Part of a small language model's weights.
Size: 13 layers, 2 heads of 32, MLP 256 tanh GELU, vocabulary 8192, 1.17M parameters.
Architecture: LayerNorm before each block, rotary positions, biases, tied embeddings.
Training: a variant of Adam for these matrices, 5395 steps.
Each number is 200 + 30 x the weight over its row's rms, rounded and kept within 0 to 999. Layers, rows and columns count from 0. The size before them is the row's rms in percent of the matrix's.

# layer 2 attention query, 64x64, rms 0.162, rows 52-63, columns 32-63
099,223,164,223,212,180,251,195,183,232,190,232,256,197,192,186,156,161,194,206,209,194,193,172,225,196,270,165,179,150,160,205,214
075,212,221,192,167,191,176,210,192,272,234,193,167,194,159,203,238,234,159,162,154,252,198,190,187,144,166,225,194,226,199,203,176
067,246,186,204,156,212,227,192,210,188,163,240,190,186,203,184,173,144,163,187,168,223,191,226,228,183,277,173,165,185,177,208,203
077,145,254,181,204,211,171,203,228,193,228,208,212,253,185,239,224,234,214,230,139,207,168,174,199,206,142,207,223,255,226,171,190
109,216,225,197,229,167,240,182,223,177,178,166,241,184,190,189,158,141,155,212,224,173,215,171,225,197,248,210,244,171,230,219,252
095,197,164,216,206,172,198,211,146,195,193,278,230,247,202,170,214,222,206,222,208,166,212,207,194,167,193,191,221,234,149,247,212
071,197,214,211,246,164,205,165,202,184,222,180,208,199,214,204,186,255,225,160,233,288,166,243,201,189,170,180,189,196,190,215,206
087,194,193,245,198,187,172,191,184,164,207,190,226,230,214,196,187,182,258,227,191,204,189,206,192,224,227,191,196,186,205,191,246
110,250,219,161,199,161,200,168,205,185,206,215,236,196,194,194,154,221,198,182,162,214,195,199,213,189,245,217,202,157,224,195,216
119,181,163,255,179,211,185,210,208,198,179,164,191,196,195,213,173,221,248,197,206,209,135,174,198,193,200,220,184,196,156,212,229
178,165,220,234,199,202,170,227,232,214,176,205,157,171,198,240,240,210,176,225,185,227,181,241,176,221,146,224,201,248,203,159,157
087,164,186,214,205,207,231,198,209,201,208,260,179,216,131,235,212,214,187,175,183,183,238,201,172,228,204,203,176,211,179,209,159
# layer 2 attention key, 64x64, rms 0.16, rows 52-63, columns 32-63
081,173,186,203,184,207,258,162,178,166,259,239,201,179,197,182,159,228,138,190,204,195,247,155,215,202,194,184,193,200,247,254,229
095,171,230,231,218,195,208,237,215,222,193,211,187,168,207,206,205,207,194,225,223,190,178,241,222,251,151,231,174,245,170,128,202
087,233,187,208,195,206,226,156,188,176,247,236,133,166,157,187,176,220,200,169,206,204,228,150,212,231,205,206,208,172,214,262,211
106,218,211,202,177,255,195,235,219,252,188,189,218,174,189,214,207,142,231,212,192,195,178,209,204,200,179,188,178,263,177,152,259
083,189,211,213,192,186,233,154,162,173,209,234,204,210,200,184,196,177,167,164,155,246,230,167,179,212,244,183,202,186,190,234,200
076,228,224,137,206,154,191,155,174,232,242,154,188,161,211,178,212,204,201,182,165,201,201,162,231,221,239,189,175,169,247,200,241
094,178,191,225,251,209,113,242,170,210,167,156,197,159,211,217,206,214,211,203,194,251,172,229,184,223,180,249,172,222,180,184,161
107,224,169,202,246,241,191,223,160,155,191,250,172,184,212,181,198,211,214,175,238,179,195,173,223,177,221,181,225,177,201,277,225
063,206,220,202,247,232,197,191,212,174,198,183,178,123,150,180,179,187,205,160,234,202,200,147,209,209,238,205,113,156,188,259,188
094,159,176,229,212,179,107,192,237,166,214,158,210,238,218,206,197,195,209,155,170,215,187,206,217,168,196,196,259,153,185,245,214
062,236,205,231,215,180,224,187,173,188,180,253,222,268,201,197,235,206,203,245,187,199,221,187,257,197,215,193,164,152,176,214,241
086,209,209,163,235,211,254,189,167,215,205,200,207,203,214,165,196,193,170,216,230,223,229,166,217,170,210,187,191,263,213,225,192
# layer 2 attention value, 64x64, rms 0.127, rows 32-63, columns 32-63
103,184,229,170,191,176,204,212,167,240,218,223,181,189,189,194,189,170,194,163,140,239,183,194,191,167,227,250,163,179,252,207,205
120,228,184,177,183,186,209,217,163,207,212,222,210,198,191,239,189,165,186,216,158,184,231,211,185,197,134,212,231,187,161,203,215
097,226,171,172,220,180,209,201,181,193,231,234,196,199,181,146,196,193,175,200,275,244,170,206,249,182,219,235,220,190,267,176,184
100,256,221,208,217,247,163,157,212,219,216,220,152,163,250,204,148,237,168,214,174,210,219,181,184,212,229,144,215,217,195,180,175
087,229,173,123,152,177,193,217,213,204,199,199,222,189,194,187,188,186,194,206,165,250,244,160,208,275,189,210,218,192,187,238,251
119,151,184,214,267,175,178,218,147,180,200,243,210,191,186,164,148,237,207,258,274,222,164,214,230,192,241,190,231,205,206,192,162
125,212,248,220,164,201,202,228,196,192,228,190,210,173,211,178,197,234,191,220,128,194,268,194,209,228,182,251,197,222,263,214,194
133,183,201,149,185,112,172,202,215,210,173,212,240,256,229,187,214,194,215,236,215,173,193,202,232,150,227,177,204,223,192,180,198
101,235,201,199,191,137,194,183,217,228,165,196,217,234,194,188,188,195,189,221,243,142,198,200,237,191,155,178,246,198,134,181,199
104,218,241,211,239,257,228,192,238,167,177,146,197,172,205,182,197,175,205,153,233,200,235,217,182,245,212,200,158,201,188,202,154
105,189,202,170,195,189,227,181,216,175,157,155,241,228,264,209,212,166,233,211,155,205,187,178,179,173,190,176,277,161,208,225,125
106,169,184,207,206,237,178,229,208,211,226,149,147,205,225,169,189,194,210,148,170,228,248,188,185,252,185,167,163,263,191,239,217
117,194,239,199,158,227,248,185,215,192,212,175,213,186,212,206,219,222,236,172,155,172,235,210,155,257,174,229,169,212,193,192,177
112,276,176,183,264,235,199,174,199,180,157,215,190,172,210,172,176,273,189,223,289,224,178,199,233,224,211,183,213,201,167,180,186
100,158,239,257,187,242,185,162,216,220,198,171,211,249,157,185,233,206,222,209,137,225,194,198,165,243,235,269,175,177,202,222,219
101,279,117,214,220,231,181,207,177,185,178,216,241,159,230,201,161,167,181,187,189,266,192,187,212,176,226,178,246,184,190,191,205
112,194,234,258,170,214,171,177,161,203,259,190,195,198,197,182,167,213,196,197,155,216,226,223,246,210,184,265,203,222,292,197,212
108,185,213,173,201,152,182,252,211,184,160,175,235,227,219,192,214,232,223,141,171,216,197,224,141,173,231,200,135,225,250,206,205
115,206,178,170,244,190,188,228,193,210,165,224,214,189,198,241,227,187,216,166,224,150,161,221,120,194,186,150,227,172,148,195,194
126,179,227,213,240,215,202,204,191,242,195,155,221,242,197,225,191,252,236,159,223,136,246,193,192,218,184,157,211,224,213,229,154
109,179,175,220,217,233,188,171,222,209,187,179,196,269,174,197,209,272,188,196,193,246,175,208,142,182,230,238,184,183,175,220,222
104,211,159,238,241,199,225,154,200,195,195,224,203,220,222,190,198,244,205,252,223,185,228,208,187,182,193,243,216,160,172,151,167
094,190,270,202,199,215,166,214,194,178,181,245,187,166,233,211,188,169,173,225,191,202,199,184,218,177,231,181,221,174,198,185,201
111,204,189,214,210,277,202,190,182,154,204,202,125,220,234,181,237,158,181,243,197,234,231,182,152,212,196,200,218,229,211,254,214
113,248,181,180,210,220,219,196,201,203,195,234,218,237,217,207,225,159,155,299,190,189,213,210,188,150,211,238,280,154,164,191,219
100,124,242,214,224,166,177,185,207,218,219,179,254,218,195,209,215,221,194,182,183,203,197,198,224,206,186,250,213,210,230,186,190
093,244,197,167,183,196,216,205,186,166,188,259,170,218,211,234,192,190,147,206,216,189,196,217,196,181,202,210,229,158,233,203,213
104,286,167,178,243,202,176,176,210,220,144,182,204,163,202,216,208,185,157,195,181,261,164,167,184,183,211,144,195,135,157,179,224
094,194,212,231,209,205,219,159,151,176,206,158,203,171,201,196,195,158,213,146,186,220,231,200,195,167,160,177,255,195,152,198,175
105,131,169,188,174,217,207,212,228,187,241,229,200,218,193,231,217,131,213,173,166,235,176,214,175,160,169,194,218,144,220,237,207
108,211,239,170,176,269,228,245,209,252,156,220,196,210,207,211,255,165,174,170,198,174,203,216,156,191,219,160,172,213,119,228,205
098,194,192,193,162,181,180,194,220,216,196,222,176,190,216,205,158,283,252,213,231,175,211,214,203,247,203,178,137,195,176,234,193
# layer 2 attention output (transposed), 64x64, rms 0.129, rows 32-63, columns 32-63
102,149,208,198,221,203,253,147,194,190,245,210,211,196,220,211,202,190,241,271,174,175,250,218,216,196,214,228,166,207,165,185,168
122,159,269,210,205,189,251,164,240,223,170,195,179,193,272,190,215,187,229,206,227,182,222,237,222,236,211,188,211,236,190,185,134
102,120,151,215,271,213,191,205,147,181,260,210,211,180,183,208,234,243,205,235,164,215,171,211,209,178,163,233,220,203,188,176,215
099,208,170,189,191,232,195,219,166,170,136,161,201,203,159,212,235,215,176,214,196,228,139,206,217,246,188,208,182,137,195,244,188
088,180,213,220,172,201,204,127,191,192,200,173,181,228,233,245,192,163,175,190,216,247,249,254,228,160,181,235,160,210,192,179,203
118,221,145,226,253,197,198,195,185,199,171,187,231,171,174,215,249,211,240,190,221,167,177,162,196,213,185,217,213,176,172,186,242
127,154,236,212,222,231,180,160,185,201,230,158,205,193,246,161,236,202,221,240,192,235,206,186,224,192,198,228,165,222,171,193,191
127,189,173,156,219,194,184,214,172,177,144,199,254,231,197,218,160,210,205,182,169,175,214,238,208,239,174,205,204,177,177,163,214
097,241,198,171,201,212,193,242,204,215,104,173,260,215,219,171,196,237,179,131,213,179,164,226,191,214,226,157,256,194,195,165,192
102,196,213,214,209,256,192,218,216,183,187,168,185,170,175,147,186,258,161,203,220,150,148,195,180,201,228,167,243,245,190,218,195
107,187,234,194,188,228,163,194,219,193,172,182,240,217,221,230,155,163,135,179,188,184,222,200,208,158,206,206,232,194,118,230,183
114,194,232,227,203,180,235,183,212,206,238,163,191,180,276,166,152,182,170,195,216,245,219,214,222,170,185,222,211,186,167,234,227
109,222,279,211,190,260,213,161,208,178,230,155,166,212,187,196,207,203,189,217,212,135,232,208,174,208,200,161,166,247,207,201,186
113,199,162,220,190,236,182,236,198,171,184,203,240,147,215,194,257,223,220,167,215,164,133,224,177,219,185,184,247,192,199,167,202
101,206,198,197,192,209,188,158,184,178,241,192,220,209,201,232,193,142,178,209,144,229,245,207,174,176,223,177,165,217,229,221,261
099,177,179,247,207,199,208,174,188,185,114,200,186,230,196,215,208,159,248,144,222,199,151,181,250,166,225,218,174,154,205,223,179
125,190,191,219,257,215,167,201,165,180,246,174,229,203,179,157,230,217,210,227,180,247,185,166,229,167,189,220,166,183,206,211,218
105,204,199,163,173,195,231,150,182,198,187,206,204,257,185,237,128,143,229,210,173,168,235,157,244,201,219,205,139,133,174,215,221
127,226,225,185,159,189,242,200,229,225,171,240,160,198,184,227,180,193,192,185,221,149,215,216,183,235,226,157,228,221,211,207,168
125,248,260,203,197,213,215,210,194,189,193,189,194,139,220,124,136,237,225,207,229,168,196,189,215,216,193,187,249,244,153,204,163
112,163,206,199,165,179,205,220,215,145,237,239,247,102,216,159,176,137,216,230,187,200,227,204,137,218,229,197,211,221,222,158,209
103,175,212,205,187,223,164,202,187,172,179,186,195,198,205,198,263,183,221,215,193,174,175,202,210,220,174,159,216,239,218,180,223
095,242,146,175,174,195,147,206,243,190,158,169,223,246,186,253,264,165,150,196,176,228,188,205,187,246,209,212,173,147,188,225,227
113,172,198,234,170,182,195,157,230,212,249,132,204,139,252,209,207,163,184,217,218,227,237,210,188,178,150,219,220,231,161,208,197
107,137,189,185,171,216,166,184,191,185,154,213,192,168,223,229,236,197,197,202,186,226,181,251,166,214,184,182,207,258,225,158,199
099,176,205,205,206,187,174,194,153,180,207,205,224,203,155,177,222,208,214,241,167,188,239,206,222,225,216,189,224,220,194,190,228
096,192,198,171,175,211,194,215,240,185,208,231,210,174,154,204,198,225,202,217,219,174,194,208,185,202,176,231,186,211,212,167,147
110,179,190,188,150,202,232,211,220,189,143,230,211,217,211,231,199,167,231,187,222,168,189,216,218,209,241,193,204,160,219,208,156
091,224,224,259,220,188,184,219,170,224,231,191,126,223,266,184,223,187,195,202,195,249,185,209,238,145,154,198,232,197,178,287,177
101,192,183,185,191,143,206,208,213,174,211,215,213,206,155,215,124,200,188,199,227,200,230,176,179,188,228,211,223,190,188,225,197
107,186,205,164,167,187,241,175,249,226,167,222,162,194,249,244,147,182,172,176,166,184,210,220,180,234,230,177,199,221,199,216,182
094,259,209,240,199,218,222,240,227,196,189,219,260,182,166,189,197,188,195,152,250,193,210,187,143,251,172,188,173,174,212,159,167
# layer 2 MLP up, 256x64, rms 0.191, rows 0-62, columns 32-63
068,168,186,136,207,183,265,173,179,231,243,244,182,219,181,154,202,186,154,212,211,209,205,178,211,160,259,203,188,187,222,263,221
101,202,172,191,168,215,248,217,227,234,215,214,197,177,161,197,190,209,187,201,226,130,237,186,195,205,178,229,191,199,208,270,195
106,196,208,155,211,154,205,173,107,188,255,237,308,175,180,212,204,198,184,203,168,203,212,220,173,207,207,209,244,163,219,216,169
108,188,162,213,234,165,191,156,192,231,207,168,236,208,189,196,175,183,182,199,225,215,204,154,145,160,262,200,222,204,222,222,194
113,223,172,180,213,170,256,211,172,198,209,213,211,213,189,187,174,218,181,160,207,178,219,194,200,208,273,194,201,172,209,219,178
113,249,208,197,197,183,201,211,174,195,184,243,246,170,141,223,144,226,181,173,196,206,204,200,167,153,262,191,184,186,149,196,193
101,217,233,209,248,187,251,191,203,244,233,229,183,169,223,159,197,184,176,217,173,221,219,173,183,232,203,190,142,188,163,217,188
111,229,219,217,238,190,180,230,205,229,222,183,208,158,202,223,146,195,218,155,158,175,194,218,218,254,200,173,134,177,213,212,219
106,258,180,201,205,204,201,188,200,187,178,272,170,244,181,180,170,169,164,143,206,245,226,177,212,159,262,189,146,230,206,229,205
091,209,159,196,168,158,215,159,178,181,196,162,252,173,182,209,195,182,165,188,215,197,230,153,244,180,204,213,195,152,212,211,229
103,257,204,208,212,197,177,253,206,202,196,178,193,191,215,193,161,141,174,184,157,176,210,235,179,234,194,158,205,184,153,234,256
090,267,213,198,186,166,197,204,225,228,234,163,193,150,183,181,179,222,175,221,212,190,210,236,230,240,187,200,167,147,207,200,240
105,174,123,220,215,155,165,210,135,213,207,212,206,227,138,193,158,171,205,218,193,168,207,195,192,208,270,183,240,169,199,213,224
098,209,175,160,168,177,198,208,200,211,193,160,224,168,193,179,213,216,191,202,225,165,310,175,196,212,197,172,150,183,212,221,226
091,211,179,164,173,187,258,237,145,161,189,233,252,185,247,209,205,121,192,225,185,177,209,181,197,180,202,216,170,154,168,156,219
096,252,220,161,180,201,243,233,167,169,235,191,263,184,192,162,237,160,140,190,202,240,210,225,197,240,215,241,189,191,173,210,225
093,235,236,237,207,191,187,215,160,210,203,178,225,240,186,146,179,225,208,163,160,229,235,218,187,180,219,203,168,143,156,240,214
101,221,232,247,195,192,177,199,190,193,218,202,206,247,167,209,128,235,193,158,214,133,244,208,187,189,212,203,194,205,204,210,196
104,215,219,197,191,187,276,204,189,244,198,219,215,172,189,191,139,216,182,206,205,139,224,219,160,235,222,222,185,201,195,249,168
078,229,202,205,234,216,225,183,193,218,201,273,231,168,137,210,153,175,173,177,183,214,227,161,156,193,211,216,161,182,188,232,172
102,207,182,197,196,175,203,150,196,179,194,264,185,243,173,201,159,190,141,166,226,201,247,204,248,189,236,180,216,221,223,186,175
101,191,150,204,168,180,260,218,171,190,206,269,231,156,156,218,199,181,177,198,201,158,198,166,207,218,210,209,188,150,187,217,200
101,192,205,211,157,180,224,171,191,220,228,211,187,214,165,196,167,233,200,149,193,134,204,175,233,198,229,157,139,178,212,226,269
074,245,166,180,224,189,204,188,173,203,199,199,211,191,180,227,216,223,130,158,221,197,180,223,185,180,264,172,160,183,125,180,170
110,217,210,201,144,199,223,161,215,208,222,246,246,245,183,184,203,161,188,171,190,204,217,203,171,206,254,165,151,212,250,235,206
083,189,177,188,207,223,229,202,174,170,212,246,218,161,208,182,155,180,180,180,216,249,205,178,211,237,194,193,162,203,205,194,200
116,167,153,230,197,169,247,232,211,242,230,223,172,228,150,230,151,199,205,186,199,109,211,198,181,236,205,216,216,188,207,223,215
085,207,214,209,258,187,207,209,191,202,198,155,198,246,225,177,154,220,208,163,154,177,239,183,202,175,194,168,198,228,157,223,186
096,179,227,171,171,127,227,217,150,180,257,219,239,193,167,209,178,175,193,250,172,175,213,163,157,158,204,211,210,189,187,229,178
106,243,186,124,218,195,178,227,201,187,203,155,208,201,155,244,183,207,194,132,195,161,227,195,196,158,243,188,172,194,216,183,203
086,265,162,171,182,191,216,207,192,224,201,219,230,181,170,213,157,193,185,168,179,234,220,191,154,151,217,238,181,204,201,184,225
117,167,220,186,245,196,184,225,140,192,231,256,197,210,157,194,205,196,176,153,188,223,211,218,150,179,207,192,166,171,156,219,234
102,209,233,193,184,194,212,252,187,194,188,161,186,232,190,200,178,160,180,217,169,194,234,199,177,193,205,130,190,195,210,261,248
095,241,190,180,214,141,192,135,194,262,229,202,144,164,173,202,139,228,170,172,205,213,230,187,230,177,216,162,178,177,181,219,218
097,238,193,200,160,188,211,219,214,207,193,168,273,213,215,191,173,183,185,188,194,214,196,182,198,170,260,225,205,149,199,204,199
115,243,219,153,236,214,242,185,205,228,211,217,229,166,174,204,212,225,173,205,127,198,194,183,201,234,249,218,179,117,198,218,155
075,188,154,133,205,166,285,184,168,195,219,258,188,196,206,167,184,189,148,225,194,222,200,192,212,207,212,159,195,183,198,232,235
102,205,202,229,212,273,200,179,198,240,182,185,251,233,175,168,141,177,217,172,200,211,211,203,260,168,219,177,174,191,194,206,248
102,172,140,180,220,221,196,195,153,172,219,194,240,236,209,177,227,154,196,189,203,220,252,190,163,193,272,216,132,222,200,193,209
109,221,214,211,217,153,199,211,128,222,226,220,154,182,170,179,173,220,185,173,226,208,211,195,214,193,189,148,204,212,190,196,171
116,234,186,210,229,253,211,215,201,216,169,207,208,213,194,155,183,198,237,225,200,194,275,220,204,193,195,181,208,149,196,208,178
089,180,151,151,178,161,223,229,139,204,200,248,187,169,207,241,164,156,183,176,193,202,242,195,186,140,232,192,179,227,235,211,187
105,247,202,193,154,189,207,224,180,214,172,162,258,232,215,202,210,138,200,198,236,209,275,236,167,194,259,199,173,171,167,202,240
088,234,191,203,209,244,255,185,197,272,208,178,176,213,203,157,131,204,183,190,183,194,236,196,208,192,199,174,156,178,202,231,241
102,257,201,200,162,202,251,181,166,217,220,231,263,150,182,203,185,156,168,174,175,247,215,152,251,177,230,208,190,184,209,227,198
080,211,228,181,215,169,224,178,177,225,257,174,218,115,191,224,192,189,170,198,203,157,163,197,226,204,174,205,215,156,206,193,239
103,207,216,187,196,169,195,190,242,188,210,188,210,245,203,176,212,189,223,219,155,187,205,188,166,204,179,220,160,170,223,196,225
113,212,171,173,150,220,283,234,197,175,212,231,224,226,231,138,225,143,148,181,176,191,209,182,205,183,234,162,218,188,202,230,233
107,237,228,168,218,204,177,236,147,183,201,202,191,137,192,210,209,194,180,220,180,174,196,217,159,179,242,135,220,145,201,195,208
090,243,171,178,157,213,216,198,239,194,212,153,198,249,164,193,169,151,172,227,214,193,239,193,227,211,208,207,173,200,243,228,262
092,161,213,189,233,235,191,205,174,180,240,213,266,151,170,174,191,230,210,264,192,164,210,205,124,181,223,181,157,190,183,215,172
107,202,213,166,205,163,237,210,168,204,203,229,229,197,237,236,222,158,162,213,193,187,242,222,152,166,234,154,230,161,131,208,179
106,237,174,156,188,233,211,191,143,141,185,231,248,170,163,227,208,200,187,189,157,207,209,213,125,182,217,233,168,200,174,210,178
100,252,176,198,178,188,235,221,223,212,197,209,196,186,152,191,110,209,174,154,212,231,204,158,187,198,224,238,139,168,208,218,214
104,188,210,188,189,229,214,146,178,204,172,179,279,151,228,184,178,152,228,193,167,173,206,150,184,194,239,219,179,166,185,194,195
106,234,180,148,217,156,235,166,169,191,212,207,193,134,219,175,194,205,161,214,203,177,227,207,217,221,254,185,198,157,218,206,191
109,217,138,242,212,229,220,195,209,252,213,215,192,211,149,165,174,198,187,146,220,129,170,193,259,237,191,182,211,181,213,227,227
102,204,151,180,198,181,176,245,191,180,169,231,178,204,195,228,222,186,162,197,247,195,202,188,221,136,200,130,223,177,169,198,210
098,192,166,190,191,203,226,150,217,161,202,236,170,215,180,198,177,124,182,153,171,243,262,189,211,176,229,182,159,206,194,212,197
096,216,179,183,142,148,227,202,173,192,231,246,238,240,127,231,135,174,198,177,223,192,206,157,190,191,259,201,203,230,250,220,237
112,186,209,130,186,194,196,180,166,186,246,203,260,214,214,161,219,145,167,239,165,231,248,197,156,218,243,236,148,183,207,260,253
101,237,212,220,181,227,209,153,201,199,164,207,245,232,189,184,152,206,198,161,162,190,242,203,214,185,251,164,160,163,192,174,252
084,207,190,147,202,194,266,172,193,226,270,215,192,204,204,176,136,181,130,152,197,184,194,168,251,179,231,205,204,180,194,237,178
# layer 2 MLP down (transposed), 256x64, rms 0.147, rows 0-62, columns 32-63
109,198,185,162,217,185,270,174,175,195,248,205,203,173,164,163,178,181,156,184,190,205,216,194,197,186,238,195,175,160,223,231,222
096,238,204,173,223,127,156,234,229,204,196,212,178,215,231,187,104,179,203,221,213,194,229,204,172,200,185,181,237,228,205,179,172
099,244,184,172,234,164,191,225,207,227,167,250,169,168,135,251,211,192,212,219,185,154,148,154,240,218,230,218,156,208,181,215,269
087,123,196,196,195,200,221,206,183,224,182,185,229,229,217,247,164,208,203,191,258,306,208,145,178,210,188,190,214,186,223,156,259
114,236,206,188,181,233,285,215,221,189,203,166,175,169,175,208,190,193,176,178,179,222,158,175,198,203,168,160,203,273,191,210,194
093,214,164,245,191,219,169,179,232,217,192,235,242,179,171,196,211,248,206,138,227,189,205,173,166,231,163,166,240,200,258,200,210
094,259,166,194,193,183,208,140,192,188,227,218,197,140,221,222,201,213,221,179,200,184,196,255,219,214,189,188,253,200,234,161,201
115,234,192,218,233,222,202,185,246,190,267,206,179,162,156,192,237,201,195,202,159,194,225,216,249,244,196,184,187,217,167,162,175
103,195,170,153,218,203,216,209,196,164,202,203,220,179,245,188,146,203,179,239,249,206,208,222,198,162,159,230,219,267,215,189,220
086,201,205,213,156,204,176,197,166,199,219,151,206,183,173,224,224,147,186,123,194,207,186,219,191,211,171,188,154,251,221,260,205
114,203,239,218,233,214,250,220,196,165,233,126,175,234,223,178,157,121,196,212,166,190,220,194,173,186,165,178,229,188,153,195,228
087,195,202,249,234,167,155,156,153,214,225,219,192,176,231,219,216,232,166,137,208,191,158,205,205,213,187,236,232,215,223,193,279
101,225,210,144,224,201,202,227,202,248,193,176,205,187,138,160,172,174,207,195,270,248,221,175,161,238,217,203,241,248,183,177,222
093,186,258,221,185,248,179,192,193,180,162,157,199,222,172,235,205,201,205,167,202,211,226,147,194,210,186,157,212,190,237,210,175
083,189,216,241,200,199,161,238,196,158,226,176,226,189,170,207,260,249,192,166,202,224,146,178,172,157,151,240,264,175,213,198,193
088,220,220,164,208,171,194,186,217,238,144,225,184,160,223,248,206,163,199,186,236,252,200,193,232,209,218,227,205,153,196,213,230
113,144,233,220,206,197,235,202,153,196,159,196,177,239,184,244,165,181,191,175,163,208,202,224,204,209,221,177,186,191,200,216,222
099,169,250,212,195,232,228,228,177,105,191,166,157,154,168,226,199,179,204,195,218,173,180,192,233,243,215,228,214,214,231,231,180
116,224,212,182,191,201,275,229,192,224,187,188,227,193,256,190,200,240,163,147,161,128,226,199,234,178,208,195,190,230,150,218,211
090,202,196,245,236,269,226,202,221,226,146,213,171,172,176,178,227,178,217,175,254,183,223,162,188,154,215,227,166,226,222,175,150
103,166,186,167,204,187,221,193,205,217,205,256,218,223,229,270,224,217,190,153,220,203,151,250,205,204,175,243,233,204,146,159,184
089,163,210,186,191,187,196,206,226,168,214,220,171,228,172,184,171,136,171,201,224,227,186,214,188,208,223,257,171,185,187,186,167
093,200,220,139,204,239,210,187,217,181,194,178,198,189,256,194,204,223,253,143,234,213,195,217,208,142,195,247,217,236,208,197,168
082,175,204,169,213,191,175,174,209,230,237,207,175,180,227,192,173,224,230,219,228,223,173,233,184,152,155,172,227,226,147,179,170
113,224,208,210,195,241,124,185,213,208,191,173,205,192,233,245,257,130,237,230,246,189,243,168,222,205,179,165,164,243,203,191,190
083,173,267,222,199,235,205,207,225,224,221,158,201,227,182,240,235,192,202,232,220,225,210,150,179,181,201,207,220,242,197,153,215
106,188,185,172,195,232,259,248,233,226,197,167,206,150,189,224,214,176,162,213,178,176,223,192,243,164,226,188,169,216,257,222,193
072,214,282,214,175,201,193,208,195,156,211,163,134,167,139,222,219,146,224,221,177,212,228,221,180,220,203,183,180,248,224,260,142
094,217,175,148,218,245,221,190,206,227,180,212,197,182,248,184,196,223,168,224,222,222,236,135,193,150,166,201,218,203,186,221,224
098,222,227,206,233,185,192,178,195,137,223,158,173,160,151,173,210,188,209,184,195,200,198,227,155,205,148,193,264,231,211,216,153
102,242,164,236,192,180,185,198,257,187,204,186,223,171,219,233,196,167,122,252,227,261,170,168,172,155,198,238,189,221,220,221,212
122,199,148,199,210,216,181,202,209,262,211,174,197,220,182,214,147,234,178,182,259,210,158,202,168,193,157,199,199,178,189,222,233
091,203,219,250,210,234,224,242,176,213,236,137,224,201,149,187,246,198,191,220,228,134,226,257,203,196,205,215,209,194,223,215,187
095,182,191,220,155,188,184,222,192,170,171,183,204,215,262,225,220,161,173,176,151,224,219,222,148,245,191,133,204,192,216,193,208
093,250,164,222,157,205,225,210,264,216,151,225,219,187,205,242,137,173,232,193,229,188,214,214,200,154,257,183,200,137,200,151,192
105,223,246,130,215,203,201,200,186,182,213,214,125,200,162,177,177,243,182,236,174,209,204,178,247,276,228,181,201,145,194,199,227
098,206,172,161,220,181,278,183,153,201,241,212,196,161,162,153,177,191,164,187,196,216,212,213,215,183,227,195,203,181,210,233,198
122,169,214,201,198,190,196,196,176,202,250,181,205,177,160,242,249,214,207,145,190,182,168,162,197,189,235,189,241,209,161,210,221
121,217,187,206,180,205,190,202,209,187,174,228,201,199,190,175,242,263,235,221,183,211,229,155,193,172,164,177,201,244,153,179,232
098,201,178,217,167,227,218,184,208,163,226,207,279,161,201,224,191,135,186,181,200,182,220,241,137,223,152,168,154,247,180,188,233
105,213,222,203,199,191,217,147,236,190,163,165,182,181,187,191,122,197,218,178,221,180,176,259,211,209,236,214,203,234,294,209,219
075,208,197,199,192,233,199,118,180,236,182,242,215,181,186,230,184,237,212,178,211,196,150,192,238,243,196,141,208,186,206,192,236
120,208,175,231,198,218,207,194,174,185,203,206,219,215,196,212,215,280,228,169,189,242,280,159,200,245,198,157,214,193,185,215,229
089,178,196,219,191,197,229,183,212,198,249,206,212,156,155,240,302,224,180,138,156,168,222,183,184,197,199,164,193,257,171,220,195
093,216,261,192,202,174,221,158,162,183,154,204,185,189,159,219,193,182,201,236,187,200,174,170,263,154,258,220,203,246,263,189,232
093,171,169,235,217,194,203,227,204,239,231,188,166,161,238,161,216,256,201,208,211,173,173,197,195,196,202,210,243,219,196,127,238
105,217,180,192,204,193,231,211,272,250,124,180,225,221,209,143,227,191,172,231,153,225,229,229,190,190,256,224,217,182,154,190,153
089,206,157,191,161,184,202,164,209,202,214,214,168,193,191,235,243,173,225,231,201,239,243,165,269,218,217,159,169,247,203,222,228
095,274,179,226,178,227,247,217,241,171,194,162,230,188,196,139,189,184,180,215,209,230,211,203,202,255,207,209,130,172,206,171,194
104,220,180,211,188,192,182,158,184,212,222,197,183,119,202,247,300,206,227,155,177,197,184,183,257,239,179,157,158,195,198,233,172
076,135,205,210,175,204,194,182,218,196,187,197,190,204,238,214,218,205,200,217,190,199,191,197,226,166,173,200,194,174,210,218,150
115,241,147,214,153,197,208,200,194,199,191,194,214,185,239,237,195,204,186,199,153,190,197,217,248,192,229,145,172,217,173,132,182
099,213,199,171,180,220,205,238,201,166,156,234,177,170,183,216,220,200,179,174,189,233,164,244,181,175,186,176,229,206,153,179,229
107,247,226,204,180,180,298,200,237,162,238,169,238,226,234,199,145,173,175,162,195,196,263,203,215,190,195,208,213,195,192,222,199
085,221,154,200,205,229,206,209,163,194,229,131,197,232,241,190,169,214,178,219,172,252,165,187,235,187,228,223,223,235,170,186,207
107,201,135,133,194,202,212,206,221,197,135,227,176,178,223,246,220,213,179,181,191,195,176,231,155,261,226,179,187,158,217,216,164
104,171,169,220,191,181,164,247,186,232,231,210,212,135,250,114,230,224,209,226,179,250,182,237,207,166,189,169,237,251,215,188,165
098,178,279,188,165,192,223,153,215,218,184,217,227,157,221,162,228,183,203,232,189,187,210,257,159,233,238,251,142,174,164,184,228
088,221,200,194,253,200,182,171,197,225,148,236,179,206,237,153,172,212,251,163,208,256,181,205,244,182,171,221,202,244,248,211,194
097,255,194,188,222,197,176,219,228,179,181,177,191,190,264,183,215,212,216,164,276,198,190,198,236,136,188,235,177,171,121,204,215
105,197,144,183,206,203,131,209,168,243,235,234,241,205,193,232,215,217,211,256,228,245,124,191,261,192,151,193,178,171,227,182,189
104,175,214,240,192,197,175,217,213,236,226,219,217,215,203,217,229,166,213,200,268,182,175,197,166,168,139,212,193,201,182,214,186
096,204,202,155,197,176,254,179,172,186,217,194,226,174,164,189,135,185,134,147,235,193,210,190,216,188,241,216,194,160,209,210,202